config = dict(
    vocab_size=8192,
    norm_place='pre',
    norm_eps=1e-06,
    positions='rope',
    rope_theta=10000.0,
    rope_fraction=1.0,
    tie_word_embeddings=False,
    init='normal',
    init_std_up=0.0488,
    weight_decay=0.0,
    warmup_steps=200,
    schedule='wsd',
    decay_shape='cos',
    batch_tokens=65536,
    train_tokens=808900000,
)
Each number is 200 + 30 x the weight over its row's rms, rounded and kept within 0 to 999. Layers, rows and columns count from 0. The size before them is the row's rms in percent of the matrix's.

# down: layer 4 MLP down (transposed), 704x256, rms 0.0488, rows 243-309, columns 224-255
# gate: layer 4 MLP gate, 704x256, rms 0.0475, rows 244-310, columns 224-255
# up: layer 4 MLP up, 704x256, rms 0.0502, rows 244-309, columns 224-255
down243,112,202,224,171,202,107,175,163,227,276,195,259,251,207,169,178,185,185,217,140,230,225,250,180,220,228,198,168,214,220,215,176,178
gate244,101,221,204,209,190,211,234,181,177,231,205,191,253,197,211,203,236,195,268,154,217,201,159,214,186,187,250,176,176,201,198,169,211
up244,102,257,249,197,193,187,184,219,241,240,151,195,141,180,173,214,203,156,167,270,208,219,226,209,248,197,151,134,221,211,236,191,168
down244,101,217,216,191,196,189,210,233,211,213,184,213,154,120,193,207,193,159,175,229,188,218,230,184,262,144,141,197,184,174,207,208,127
gate245,100,223,192,199,266,221,198,234,241,193,159,247,232,228,204,188,198,238,197,155,203,244,217,223,184,244,201,198,163,190,168,228,168
up245,092,216,167,208,148,198,194,195,191,244,175,213,167,189,227,135,177,203,201,224,249,203,175,169,187,251,236,233,203,173,181,215,157
down245,096,224,186,165,284,223,197,248,216,168,148,214,193,227,207,149,202,218,228,211,261,232,208,196,196,214,209,193,198,162,189,231,222
gate246,090,178,193,225,218,208,162,133,261,184,162,237,197,244,224,216,252,231,176,177,201,142,201,229,183,204,200,205,247,201,207,168,189
up246,087,179,164,193,181,242,183,278,183,187,234,205,170,199,217,217,176,200,221,195,161,178,207,187,221,206,217,151,218,164,161,234,183
down246,096,194,252,192,225,196,230,140,247,172,154,207,199,198,178,182,183,197,159,202,189,197,237,175,170,222,190,232,244,189,237,182,194
gate247,103,259,143,260,149,185,151,211,219,211,144,223,211,179,185,173,211,210,207,204,225,179,207,217,223,211,141,174,204,180,269,247,236
up247,112,199,167,205,145,198,213,177,187,190,197,157,254,158,205,255,161,199,218,222,251,217,211,183,164,193,205,203,234,201,171,184,218
down247,111,196,165,215,179,167,244,174,185,168,247,190,254,230,185,213,165,176,219,214,236,202,240,195,153,213,194,244,210,199,146,180,191
gate248,100,251,206,228,226,223,168,193,129,215,216,199,162,173,180,193,198,186,214,230,233,218,241,224,227,204,196,204,181,197,183,218,166
up248,094,202,219,209,159,175,176,238,226,211,208,156,170,252,225,183,173,177,186,191,204,186,209,224,236,227,214,221,271,170,242,216,237
down248,098,220,214,185,219,197,186,200,239,214,168,242,145,213,237,161,207,223,207,193,182,177,223,193,228,226,197,244,177,183,213,191,218
gate249,096,192,222,244,245,205,211,173,197,228,233,173,176,157,205,208,196,241,195,197,187,146,227,215,227,193,210,285,264,230,227,202,129
up249,092,209,218,149,201,202,180,205,150,189,230,174,195,213,225,169,190,216,204,222,202,190,211,196,183,196,200,168,216,269,255,229,227
down249,095,186,206,261,231,167,249,169,214,210,204,189,186,186,215,251,217,198,217,205,203,164,224,180,201,162,222,248,254,207,195,185,158
gate250,102,222,173,208,186,260,240,146,224,238,230,182,181,175,251,183,193,179,151,238,187,244,216,189,204,230,161,177,173,213,151,173,156
up250,084,204,216,205,247,184,211,234,175,208,216,203,184,177,146,192,205,205,252,157,203,129,225,191,225,168,210,201,229,198,223,263,213
down250,092,236,191,190,161,268,203,189,207,227,229,208,187,189,234,214,161,188,135,229,193,214,213,203,218,191,190,181,174,196,215,205,178
gate251,102,171,206,198,243,226,182,178,230,192,204,242,152,159,205,199,109,213,190,144,210,143,197,228,232,209,207,210,170,128,238,219,210
up251,091,225,199,236,143,197,260,194,190,163,183,175,215,191,186,154,270,178,185,220,204,219,240,141,153,145,232,195,210,211,164,210,214
down251,091,229,206,181,290,260,146,183,198,213,249,248,196,181,157,201,133,208,214,179,197,207,144,210,251,211,172,216,161,175,258,229,207
gate252,110,228,215,143,226,234,178,212,180,263,261,141,169,201,198,213,182,203,232,213,223,231,133,208,159,162,172,181,244,237,194,176,205
up252,096,250,170,190,239,245,196,234,174,237,229,190,182,207,148,170,187,214,178,161,196,224,223,247,193,207,208,208,236,180,189,226,169
down252,102,181,228,140,208,195,189,210,197,246,236,164,195,173,174,220,184,161,225,222,232,194,131,178,178,175,170,177,264,236,194,167,203
gate253,090,195,313,213,218,194,206,258,204,253,196,168,228,256,166,212,206,210,141,186,218,238,186,162,223,188,165,212,156,267,220,152,187
up253,093,196,211,202,232,228,249,185,230,129,219,188,222,184,213,206,217,201,190,201,174,194,241,277,212,162,230,236,203,213,203,217,197
down253,091,242,200,224,177,151,129,160,196,252,171,216,212,233,220,191,158,252,205,218,196,198,196,154,173,259,160,168,222,187,215,228,184
gate254,103,203,191,219,207,245,270,163,152,214,216,198,193,263,188,217,172,161,186,197,170,195,208,217,179,248,245,208,226,226,216,245,195
up254,086,173,204,201,217,202,176,212,262,170,242,225,152,249,177,257,190,217,208,177,174,157,207,179,215,193,213,187,204,260,203,186,182
down254,098,210,221,178,209,155,164,225,251,170,218,185,180,134,193,193,258,225,187,175,217,198,173,174,221,170,163,182,185,190,197,157,206
gate255,099,178,222,203,160,173,183,145,142,201,135,158,235,215,271,215,138,199,215,197,185,190,180,201,252,197,196,209,202,236,225,234,219
up255,096,156,174,170,172,168,158,186,124,153,221,221,205,174,255,196,191,154,241,195,162,156,203,190,242,163,215,199,204,215,182,195,209
down255,096,209,229,211,221,216,170,235,203,150,214,192,124,204,174,229,225,217,235,205,181,212,217,251,163,192,225,173,230,177,178,167,150
gate256,100,219,236,199,197,179,187,197,169,196,215,206,187,190,154,228,179,239,176,187,240,179,211,193,244,200,220,226,163,188,179,161,197
up256,079,227,191,155,220,192,234,242,146,150,228,178,243,163,245,117,204,165,159,149,200,181,199,206,159,244,156,224,217,155,195,218,169
down256,102,223,226,211,215,201,165,185,185,199,230,225,186,198,152,179,188,230,212,200,255,195,203,171,264,176,245,193,179,203,215,203,214
gate257,108,236,207,195,198,230,221,174,219,206,188,149,168,204,231,171,177,235,268,213,225,214,169,96,167,180,191,225,199,238,166,224,191
up257,100,185,205,200,185,236,228,158,228,182,182,163,196,189,222,190,160,193,170,203,260,184,181,154,246,197,145,187,175,299,229,220,164
down257,097,161,218,253,177,202,165,213,193,173,219,238,246,198,237,192,189,131,103,215,175,194,246,199,265,176,205,179,172,153,270,172,176
gate258,093,190,186,220,190,157,186,231,213,176,181,240,223,208,246,235,134,231,205,199,193,240,154,194,193,200,133,212,216,226,201,184,181
up258,091,133,178,252,208,223,216,230,153,220,187,210,300,235,216,190,187,223,206,216,239,202,158,189,245,208,195,243,194,228,223,205,166
down258,093,199,166,205,197,164,200,255,235,168,216,190,157,230,187,246,174,215,220,169,183,208,167,185,123,201,150,215,188,211,188,199,201
gate259,094,126,139,224,181,253,253,200,229,203,162,194,242,209,189,192,211,243,135,203,127,163,189,172,237,239,212,200,219,206,245,208,186
up259,103,211,223,181,193,185,177,202,193,182,196,217,198,175,179,189,192,198,175,226,199,240,192,196,223,247,207,193,205,196,208,174,187
down259,105,126,176,207,141,210,216,193,242,193,160,190,193,235,177,136,203,209,154,198,149,226,206,172,237,245,222,156,217,216,185,178,210
gate260,094,213,154,223,155,134,161,238,192,174,185,188,193,221,231,193,168,198,235,218,199,236,153,214,172,173,245,201,199,193,185,239,207
up260,086,200,154,172,230,183,211,233,175,149,208,152,133,156,187,228,160,182,219,201,180,193,174,187,184,216,219,152,165,171,221,169,208
down260,082,174,252,185,165,217,184,207,187,242,214,212,268,216,200,214,175,232,207,198,148,223,242,178,209,185,202,214,213,228,216,213,239
gate261,093,235,109,226,184,255,164,233,223,187,154,193,118,168,195,171,172,185,201,246,234,198,176,225,192,230,151,177,191,178,205,215,171
up261,119,180,223,208,262,220,151,207,141,224,226,204,265,227,212,200,205,232,157,197,226,202,215,163,189,185,189,204,215,228,230,194,236
down261,113,162,214,208,230,223,165,202,133,213,192,216,209,180,216,204,204,230,185,179,201,210,183,142,188,174,186,214,207,176,222,171,269
gate262,105,210,252,175,241,208,200,211,118,215,212,188,196,197,177,199,171,188,249,166,227,222,194,197,228,175,240,232,161,244,196,164,193
up262,107,249,193,241,219,220,217,147,178,197,208,203,227,179,135,203,225,158,206,213,188,232,183,260,201,201,155,265,205,218,186,197,190
down262,103,184,201,174,195,212,205,193,189,162,201,263,261,182,197,215,184,192,177,250,194,210,183,250,210,229,216,241,266,215,227,172,232
gate263,097,200,261,264,188,199,183,231,205,204,188,156,167,186,202,223,172,203,181,176,197,266,212,180,225,227,188,203,190,216,228,211,238
up263,089,177,264,194,196,197,180,222,210,184,160,241,214,205,227,219,238,202,229,183,183,82,143,208,228,139,182,210,230,201,178,204,242
down263,089,185,113,186,188,165,228,177,206,163,208,208,217,264,217,169,199,180,200,212,174,204,197,228,165,226,187,210,175,231,180,210,161
gate264,105,233,217,227,196,207,188,244,179,190,208,213,215,208,190,210,192,259,236,235,227,214,213,191,199,228,230,194,198,250,225,244,252
up264,091,245,171,215,234,191,193,199,170,181,222,183,144,225,218,251,254,215,161,178,213,173,199,144,189,257,264,233,189,270,161,216,215
down264,098,171,223,232,192,158,235,145,223,253,188,175,212,182,215,193,200,156,189,178,147,181,166,182,208,168,161,174,233,98,175,158,117
gate265,101,206,229,184,140,178,223,176,183,216,197,141,196,181,235,127,196,237,205,212,223,169,161,254,231,220,210,200,225,232,187,208,240
up265,107,191,212,198,212,192,229,192,187,257,253,224,181,166,188,196,238,188,237,210,210,163,205,178,178,239,238,193,188,189,211,199,164
down265,100,199,209,206,204,190,231,183,171,227,175,187,175,190,190,215,225,207,258,238,234,172,190,193,193,220,231,221,212,191,177,163,196
gate266,108,212,208,177,215,216,197,194,182,245,289,152,198,212,182,240,252,168,192,204,185,233,217,162,200,223,169,229,205,232,254,204,194
up266,111,195,258,172,230,218,190,233,190,177,206,210,180,191,225,186,198,254,246,253,196,185,201,134,192,176,200,230,161,224,191,185,169
down266,106,226,206,180,176,164,216,221,200,219,216,209,178,217,175,199,243,276,244,245,196,165,227,178,193,199,182,191,158,209,197,209,170
gate267,102,175,253,202,172,164,146,177,204,170,206,152,167,253,188,242,219,188,243,191,167,199,201,176,231,206,179,154,155,228,219,248,167
up267,090,198,229,200,185,181,191,217,201,170,193,131,169,249,183,215,187,172,219,157,231,209,255,212,221,193,188,202,175,253,192,233,171
down267,110,186,174,162,186,256,235,205,227,226,218,255,211,170,214,171,194,223,157,187,201,163,147,198,180,202,200,202,236,161,203,187,205
gate268,105,259,140,209,159,176,212,203,184,191,242,238,194,204,185,207,172,209,182,224,192,228,211,166,173,220,218,194,246,250,183,173,206
up268,111,214,166,215,224,184,198,195,213,168,180,204,146,183,187,203,198,237,205,250,158,222,249,153,175,185,230,236,189,217,178,172,234
down268,106,175,197,198,206,215,210,234,208,180,163,220,160,181,180,182,167,218,214,238,149,198,233,150,160,199,171,229,220,212,227,205,204
gate269,091,204,193,205,202,147,198,178,186,190,195,183,196,206,199,209,212,215,167,175,177,244,163,191,142,222,209,179,205,195,166,105,240
up269,081,245,188,210,187,216,175,203,236,202,219,221,233,183,259,194,169,155,240,211,177,161,197,232,266,162,202,187,205,235,224,267,199
down269,086,167,206,199,168,161,223,175,203,213,185,168,168,203,204,226,256,230,177,180,180,245,160,179,148,195,181,178,224,208,174,155,220
gate270,103,210,205,195,189,205,203,192,195,231,195,182,213,177,173,206,175,208,228,176,219,186,216,189,208,178,230,186,180,238,231,141,131
up270,108,116,218,168,221,182,183,184,191,216,151,194,217,160,222,170,223,248,202,231,190,200,202,227,188,222,195,188,155,213,196,174,222
down270,107,199,175,239,209,203,189,211,188,223,173,252,204,188,211,164,231,197,160,203,137,244,230,194,216,197,196,203,176,206,230,204,249
gate271,106,199,217,230,182,185,222,215,234,205,226,227,199,203,211,193,197,272,189,223,201,168,197,228,217,210,194,210,201,220,200,231,210
up271,116,232,185,201,208,156,194,232,224,210,226,223,236,179,193,193,189,159,191,125,193,237,154,257,198,231,219,217,206,187,230,201,147
down271,112,204,185,195,234,165,205,227,228,162,243,211,185,199,162,176,135,276,211,231,235,182,213,221,169,231,238,238,166,180,165,206,199
gate272,092,164,189,234,231,181,179,168,187,218,197,154,226,227,216,174,245,193,171,194,211,161,174,191,200,226,183,188,226,191,160,186,232
up272,123,225,122,219,154,194,211,171,198,165,230,143,217,185,173,216,213,257,180,207,280,182,233,189,239,248,185,200,222,236,207,239,218
down272,118,221,197,185,177,197,202,151,190,174,212,186,200,217,198,189,249,196,138,169,220,186,227,192,235,249,238,241,232,227,209,257,231
gate273,096,218,214,247,238,260,199,224,193,175,163,210,146,189,158,171,189,135,245,251,226,210,207,158,183,224,234,220,175,212,204,274,232
up273,103,160,221,221,259,203,233,177,186,241,239,194,247,158,162,231,193,168,230,203,185,196,234,167,163,231,233,203,183,194,184,236,202
down273,096,135,173,205,206,206,222,153,207,256,239,166,222,144,238,214,179,232,191,174,193,205,233,188,194,166,208,193,193,214,190,207,223
gate274,092,196,187,188,185,209,185,252,171,234,161,205,191,213,195,131,201,230,176,157,197,187,241,174,219,213,220,199,242,271,185,232,252
up274,120,157,196,210,257,159,224,213,201,171,199,193,240,212,157,207,172,186,186,208,147,188,196,185,170,223,252,168,198,191,218,165,163
down274,114,138,222,248,228,194,265,231,186,196,175,240,246,238,143,182,202,146,188,187,174,197,196,191,170,252,236,150,166,210,246,201,173
gate275,100,225,199,178,238,222,190,178,180,166,208,204,198,179,263,217,157,212,170,218,210,194,214,199,102,252,236,193,197,113,218,246,227
up275,122,197,224,217,154,201,190,199,211,222,161,132,192,192,239,158,185,185,169,202,220,160,183,196,179,205,213,172,131,189,149,209,108
down275,115,175,249,213,180,202,196,191,235,228,168,162,169,175,230,220,202,166,162,211,202,168,168,227,200,195,219,162,148,164,174,180,173
gate276,100,274,238,276,204,224,139,212,210,174,138,173,190,237,235,187,228,193,185,192,180,259,170,176,198,200,199,173,185,262,198,212,171
up276,088,164,141,227,154,168,246,155,185,273,168,206,180,154,167,186,188,203,189,204,258,207,201,204,197,189,162,185,208,171,221,203,230
down276,093,251,208,256,185,199,96,189,180,184,171,203,187,217,251,210,236,226,148,217,172,240,157,151,191,176,200,165,152,226,161,184,189
gate277,104,223,187,266,216,225,191,234,230,194,181,206,221,208,191,207,197,255,163,187,167,166,186,181,200,187,202,139,187,222,217,211,241
up277,111,204,229,208,209,178,219,162,168,203,171,247,247,183,167,215,217,192,209,185,235,211,227,223,194,217,206,184,223,198,220,204,237
down277,107,182,241,168,217,149,233,154,157,209,211,234,207,220,191,236,234,205,170,191,225,174,200,277,206,236,194,233,209,205,190,143,240
gate278,096,172,174,187,215,188,190,239,204,235,202,191,169,176,165,133,229,260,166,188,227,149,206,236,220,243,252,238,188,184,214,227,185
up278,095,230,214,205,167,240,228,166,201,207,232,195,163,221,203,224,234,215,211,208,157,210,199,190,162,236,228,235,168,182,156,235,228
down278,096,191,192,205,187,192,192,197,193,186,205,187,175,171,231,138,194,218,165,197,249,171,261,198,180,186,239,258,192,206,192,230,217
gate279,102,171,159,214,214,206,177,166,200,142,202,163,205,201,187,215,212,188,234,181,207,207,219,195,158,222,224,252,115,247,213,209,188
up279,104,186,182,255,270,218,197,169,237,165,165,220,236,154,155,226,184,183,207,152,220,298,184,189,218,214,236,232,188,187,229,250,210
down279,100,186,237,190,185,211,184,174,233,217,194,200,243,235,227,175,121,212,192,203,202,236,196,169,236,209,170,234,267,171,189,186,116
gate280,094,178,209,242,185,173,176,158,218,214,230,221,210,205,175,184,166,163,153,161,178,245,182,258,176,286,185,278,244,220,171,213,158
up280,092,212,206,197,231,204,160,187,174,228,200,197,166,247,235,156,179,224,229,228,214,225,216,132,254,158,239,195,173,256,170,253,248
down280,091,211,236,220,169,213,220,179,217,228,221,233,180,185,195,228,226,174,171,157,205,210,178,263,162,227,144,227,229,172,195,155,194
gate281,106,186,187,178,186,263,208,210,236,199,229,196,213,212,197,165,189,190,235,228,171,174,234,205,206,187,189,206,226,168,235,227,187
up281,121,204,190,200,192,214,241,207,152,230,200,236,170,185,235,253,179,274,208,169,272,213,183,184,183,242,193,233,223,183,195,159,241
down281,115,224,203,202,205,240,213,216,176,209,204,218,160,173,211,231,142,258,279,192,189,198,180,170,218,229,174,183,212,154,249,169,210
gate282,096,180,160,199,196,220,199,151,191,219,226,176,164,196,149,189,189,184,159,185,163,175,223,155,183,214,203,215,150,194,167,160,199
up282,117,182,226,205,222,160,190,245,233,255,237,172,162,223,198,219,201,260,178,155,248,205,171,161,177,171,255,200,230,202,269,237,228
down282,113,177,214,205,219,185,191,261,258,235,191,186,156,253,145,204,240,220,175,180,189,166,168,192,144,193,279,191,223,190,255,206,230
gate283,101,172,203,190,177,214,255,198,220,239,213,196,232,231,210,228,234,176,232,242,234,197,206,243,175,231,237,255,164,247,274,200,108
up283,099,170,208,228,214,184,197,174,209,207,232,176,166,216,228,174,152,139,211,152,180,174,284,203,226,260,116,228,207,208,166,227,200
down283,091,231,163,197,190,219,250,252,218,195,154,209,190,160,132,192,239,232,201,287,214,219,135,187,186,211,259,215,263,158,202,190,154
gate284,091,170,235,133,204,211,205,178,232,186,191,208,190,129,194,215,214,193,195,223,217,184,230,266,258,164,174,221,207,182,180,197,203
up284,091,216,241,141,188,152,241,179,216,245,194,228,197,217,215,163,210,230,217,148,189,207,208,174,231,228,201,177,234,187,147,198,174
down284,087,179,163,230,227,262,187,203,226,197,205,153,194,193,207,221,214,182,178,200,182,176,185,178,160,228,191,229,186,221,249,187,212
gate285,118,232,208,186,203,176,232,224,178,208,236,203,199,210,178,178,194,239,227,179,195,165,206,203,172,202,206,209,153,197,163,236,230
up285,108,200,228,141,194,185,244,187,235,203,189,206,240,188,210,166,229,193,256,177,214,196,221,180,218,156,167,169,228,231,227,193,204
down285,102,174,207,177,193,193,205,192,251,202,187,189,217,208,182,208,187,209,159,175,196,206,216,172,242,148,191,229,206,199,209,191,184
gate286,102,193,187,164,163,206,179,220,226,197,226,145,229,259,163,234,224,221,163,164,202,224,174,162,191,193,218,141,196,237,258,228,227
up286,109,216,202,154,198,202,225,120,195,207,180,220,164,219,190,190,230,215,185,166,139,235,202,174,161,172,171,162,219,198,185,183,167
down286,107,186,226,139,197,182,215,159,258,216,200,212,202,211,193,195,181,233,187,201,158,176,206,159,174,206,163,155,232,164,174,200,156
gate287,102,218,251,212,219,214,172,222,200,183,181,258,203,210,200,192,176,104,200,173,217,177,132,211,212,184,197,223,231,204,169,232,213
up287,088,175,239,254,190,230,224,199,254,180,171,208,251,189,157,208,191,193,173,183,188,196,194,209,227,190,189,253,176,206,203,170,230
down287,098,196,161,173,197,201,230,188,173,195,214,174,211,186,207,189,225,220,257,182,166,198,196,249,208,209,225,189,151,204,240,202,213
gate288,101,213,228,144,186,242,210,201,164,198,203,203,185,190,236,184,243,185,241,176,199,222,166,201,229,176,207,197,186,185,160,160,242
up288,091,233,179,185,153,140,197,244,219,178,190,170,191,279,207,178,169,215,142,181,201,149,201,222,145,184,175,214,205,216,167,193,162
down288,089,191,217,211,232,245,255,213,242,178,183,205,205,194,244,220,231,157,269,200,229,225,209,193,233,186,190,191,181,199,212,198,191
gate289,114,205,220,199,187,181,175,230,227,208,238,187,171,224,225,183,221,253,195,157,187,203,151,197,180,213,156,226,192,208,251,231,244
up289,097,196,192,182,194,155,194,156,171,182,232,241,173,220,237,196,237,168,151,175,212,195,168,189,172,186,240,223,230,184,223,202,205
down289,101,183,228,186,203,179,213,177,249,149,183,235,256,193,164,185,182,187,212,191,185,217,196,178,204,221,212,203,183,190,208,202,182
gate290,089,193,233,231,184,250,211,231,175,161,237,219,194,193,146,170,193,180,185,181,199,179,214,216,154,154,205,207,208,157,176,193,224
up290,089,197,197,182,162,138,216,136,222,263,196,191,212,289,185,191,219,192,149,159,165,170,181,188,173,239,189,259,215,201,191,179,167
down290,085,221,207,231,207,283,164,255,203,161,172,207,167,163,177,184,196,222,240,192,268,248,207,226,215,150,207,142,210,179,225,237,202
gate291,098,196,164,211,198,187,171,197,187,213,193,220,160,262,201,259,158,254,113,296,224,202,216,161,200,253,180,164,164,240,201,220,239
up291,112,180,162,208,195,240,200,222,237,195,212,227,255,168,200,240,198,242,234,195,199,186,201,171,169,213,188,193,223,231,177,167,143
down291,105,175,213,202,203,211,264,228,190,165,221,206,258,199,235,270,211,179,222,186,224,183,175,212,167,196,170,174,227,206,176,149,128
gate292,094,162,211,168,152,158,196,124,159,177,239,230,159,212,230,225,209,198,195,190,211,217,208,179,199,209,201,191,141,284,205,179,228
up292,089,232,191,187,239,188,245,155,237,212,151,195,164,233,196,194,218,189,188,156,243,165,173,230,195,255,187,152,212,197,190,195,228
down292,091,134,203,172,136,226,177,187,182,166,235,216,212,157,215,232,183,225,209,189,143,195,176,169,187,166,210,219,220,249,188,195,217
gate293,098,172,213,195,199,204,226,184,252,198,253,195,196,190,200,182,215,255,208,169,223,186,213,196,202,210,188,259,207,251,171,231,171
up293,084,241,204,205,216,188,204,222,161,163,158,208,158,234,219,192,175,116,162,201,180,229,179,223,192,225,205,199,188,195,240,211,244
down293,092,146,248,223,202,199,236,214,258,214,246,249,198,195,245,184,246,259,215,200,235,196,190,180,173,216,211,202,246,213,150,224,166
gate294,099,204,121,203,243,192,199,167,183,263,196,264,194,191,211,169,248,266,227,217,227,208,207,159,199,145,200,198,200,239,167,208,196
up294,103,202,206,190,172,210,178,187,210,230,171,214,194,193,220,224,201,170,229,172,233,184,213,241,175,161,217,185,264,208,201,210,174
down294,101,220,261,242,184,200,189,208,200,239,204,204,173,206,209,237,164,160,195,207,173,164,171,217,229,178,231,207,224,150,196,236,184
gate295,102,181,204,209,187,203,180,192,211,234,206,226,224,195,207,154,216,180,171,202,154,242,193,279,242,219,170,237,201,208,220,181,222
up295,110,169,201,197,245,170,212,180,204,224,172,235,180,245,209,205,165,254,172,212,189,187,211,220,193,174,161,205,220,224,231,175,182
down295,107,240,173,241,225,196,221,226,204,219,227,224,234,244,201,172,183,193,183,166,206,136,183,148,157,128,179,239,211,213,162,230,199
gate296,100,170,152,213,182,165,218,203,175,217,195,166,237,171,217,135,205,194,182,276,242,196,188,192,250,205,199,204,203,172,220,250,164
up296,120,243,211,231,203,242,182,216,197,195,179,172,228,159,235,196,175,187,235,207,185,179,222,260,174,181,154,122,235,177,191,202,195
down296,116,201,182,172,160,174,175,195,238,151,221,159,223,161,238,201,203,252,258,225,227,191,238,262,225,246,151,174,210,188,189,182,200
gate297,108,202,218,187,161,196,185,200,191,172,119,193,217,213,251,162,208,155,215,216,216,225,157,218,227,211,170,175,191,169,195,231,163
up297,107,283,246,175,210,222,196,207,222,168,169,192,187,212,230,266,218,211,212,171,196,147,201,140,226,216,259,171,167,212,159,198,186
down297,111,217,231,218,243,203,247,191,186,204,172,152,155,202,242,162,205,165,228,188,211,175,190,166,226,167,257,181,180,177,157,164,189
gate298,100,227,227,247,210,246,231,215,196,256,191,210,211,216,187,187,182,179,206,203,220,196,181,207,186,217,231,200,164,258,175,188,198
up298,096,250,210,221,270,224,244,198,198,250,211,195,183,181,146,205,199,174,206,204,208,207,246,233,185,223,212,202,256,200,156,193,164
down298,099,202,186,204,181,186,156,212,227,155,212,172,209,230,191,252,231,204,204,222,204,192,207,142,153,204,181,213,268,202,177,151,207
gate299,089,181,200,209,237,255,218,171,255,258,246,263,190,246,204,259,208,262,243,168,158,201,231,217,221,150,206,231,191,255,193,179,159
up299,095,231,198,190,202,174,180,224,202,126,220,234,211,177,204,227,209,228,213,237,149,187,226,170,176,150,221,187,268,226,207,230,186
down299,089,168,196,192,159,223,194,186,188,266,171,157,176,167,198,155,192,156,189,219,215,196,195,219,229,249,186,187,135,198,150,179,173
gate300,100,180,233,292,259,215,226,171,176,173,183,204,220,158,171,198,203,219,229,219,129,247,171,257,218,213,245,242,175,214,202,195,189
up300,084,198,201,256,232,190,210,170,160,210,176,203,236,184,186,216,192,211,204,228,153,234,145,171,201,237,253,244,144,228,185,134,185
down300,092,247,177,135,185,164,181,208,231,225,190,193,158,208,198,219,212,200,208,192,218,192,218,200,194,168,186,200,255,176,210,231,218
gate301,080,220,252,185,181,204,183,224,204,207,232,229,218,220,170,233,222,236,158,189,129,242,220,146,190,254,162,241,176,194,160,183,168
up301,098,161,211,170,195,186,227,233,152,213,187,272,167,166,205,203,202,179,236,219,254,234,233,146,130,185,214,199,205,188,183,182,214
down301,087,255,169,262,205,208,171,163,232,194,206,167,208,218,208,189,217,235,190,159,140,172,175,297,259,213,194,198,189,198,229,216,204
gate302,097,172,219,139,201,184,199,196,163,151,229,223,224,206,141,170,190,192,210,194,221,178,210,210,227,138,181,233,227,184,165,223,208
up302,098,207,248,227,200,221,185,248,224,183,199,208,181,173,207,232,246,164,196,176,155,158,233,187,226,236,206,171,151,233,223,205,226
down302,102,186,217,228,196,162,175,238,229,187,161,201,178,215,215,232,225,180,202,135,210,168,226,213,252,233,196,173,170,225,225,253,131
gate303,087,159,254,220,176,183,146,193,219,201,228,254,201,226,223,185,168,242,224,222,224,193,216,206,190,180,164,214,266,219,189,198,220
up303,085,218,212,270,183,157,207,119,207,158,211,194,130,247,249,217,178,206,261,200,267,238,233,201,145,229,164,214,171,195,152,170,190
down303,087,208,171,143,204,204,185,246,173,225,167,221,218,156,166,217,273,173,133,242,145,196,178,161,229,188,220,234,193,246,237,230,186
gate304,103,167,194,157,158,230,194,187,201,164,226,275,205,224,186,158,176,258,149,153,168,155,221,186,191,202,185,242,206,196,203,217,211
up304,093,233,173,174,201,214,255,193,226,195,273,172,193,227,237,189,171,220,191,179,198,232,233,234,194,176,190,184,257,178,158,195,180
down304,100,159,193,178,173,217,182,174,163,164,236,274,195,171,154,171,191,218,169,174,134,149,226,181,172,174,132,209,209,211,221,188,245
gate305,106,196,204,146,139,205,173,151,189,224,216,147,194,239,202,215,189,181,221,195,237,216,238,198,193,160,178,185,206,178,266,186,198
up305,087,201,240,152,185,247,197,181,214,187,175,200,152,194,190,241,169,228,194,195,147,205,207,204,222,176,176,198,178,212,197,179,226
down305,097,222,176,253,241,199,237,241,237,143,204,217,196,167,233,202,145,214,165,216,188,204,149,198,208,241,234,206,175,197,183,186,229
gate306,103,140,216,213,200,229,153,168,177,218,225,180,241,192,200,184,195,208,233,193,200,178,250,222,186,225,193,224,165,230,175,215,200
up306,091,202,257,199,194,224,180,159,213,250,209,238,224,159,170,207,189,214,173,233,182,192,239,243,218,175,188,213,209,249,165,179,158
down306,098,245,192,206,215,181,206,226,194,214,134,223,169,235,197,213,211,173,239,256,219,206,163,179,200,185,216,171,214,164,241,182,226
gate307,096,204,178,256,131,212,221,194,191,219,184,232,188,204,190,149,198,194,206,141,236,185,232,186,189,210,194,206,140,222,179,261,153
up307,125,196,187,263,205,201,281,199,200,215,197,183,216,229,198,203,159,165,166,220,183,178,231,154,164,236,154,180,198,235,205,211,174
down307,117,173,172,229,198,182,209,208,232,235,220,197,216,191,264,195,168,171,182,253,201,225,197,198,198,245,160,161,224,225,206,186,218
gate308,105,172,180,218,302,268,165,251,227,181,233,194,191,227,198,215,196,211,207,200,210,158,163,173,216,234,180,175,150,257,153,182,206
up308,107,186,210,156,218,207,153,190,259,172,212,211,214,210,222,155,222,255,188,168,226,194,244,201,252,175,222,163,230,210,162,159,220
down308,105,211,194,170,182,199,162,179,156,197,192,190,200,249,149,157,175,222,166,171,260,167,270,242,158,243,200,193,224,192,169,138,161
gate309,102,136,198,196,171,161,200,225,201,208,202,221,206,203,213,180,203,203,201,202,232,209,204,198,162,233,199,225,191,216,206,212,185
up309,090,178,169,219,183,211,202,231,175,216,244,195,190,164,183,148,204,149,149,266,173,185,215,150,211,202,196,216,214,180,215,188,190
down309,092,130,223,218,205,162,217,214,230,197,218,202,228,184,188,199,202,228,211,217,199,203,190,183,148,207,204,221,136,210,213,223,224
gate310,101,134,173,196,200,197,195,147,221,213,259,194,195,239,178,176,249,191,185,174,205,176,215,223,166,224,208,207,194,226,182,198,205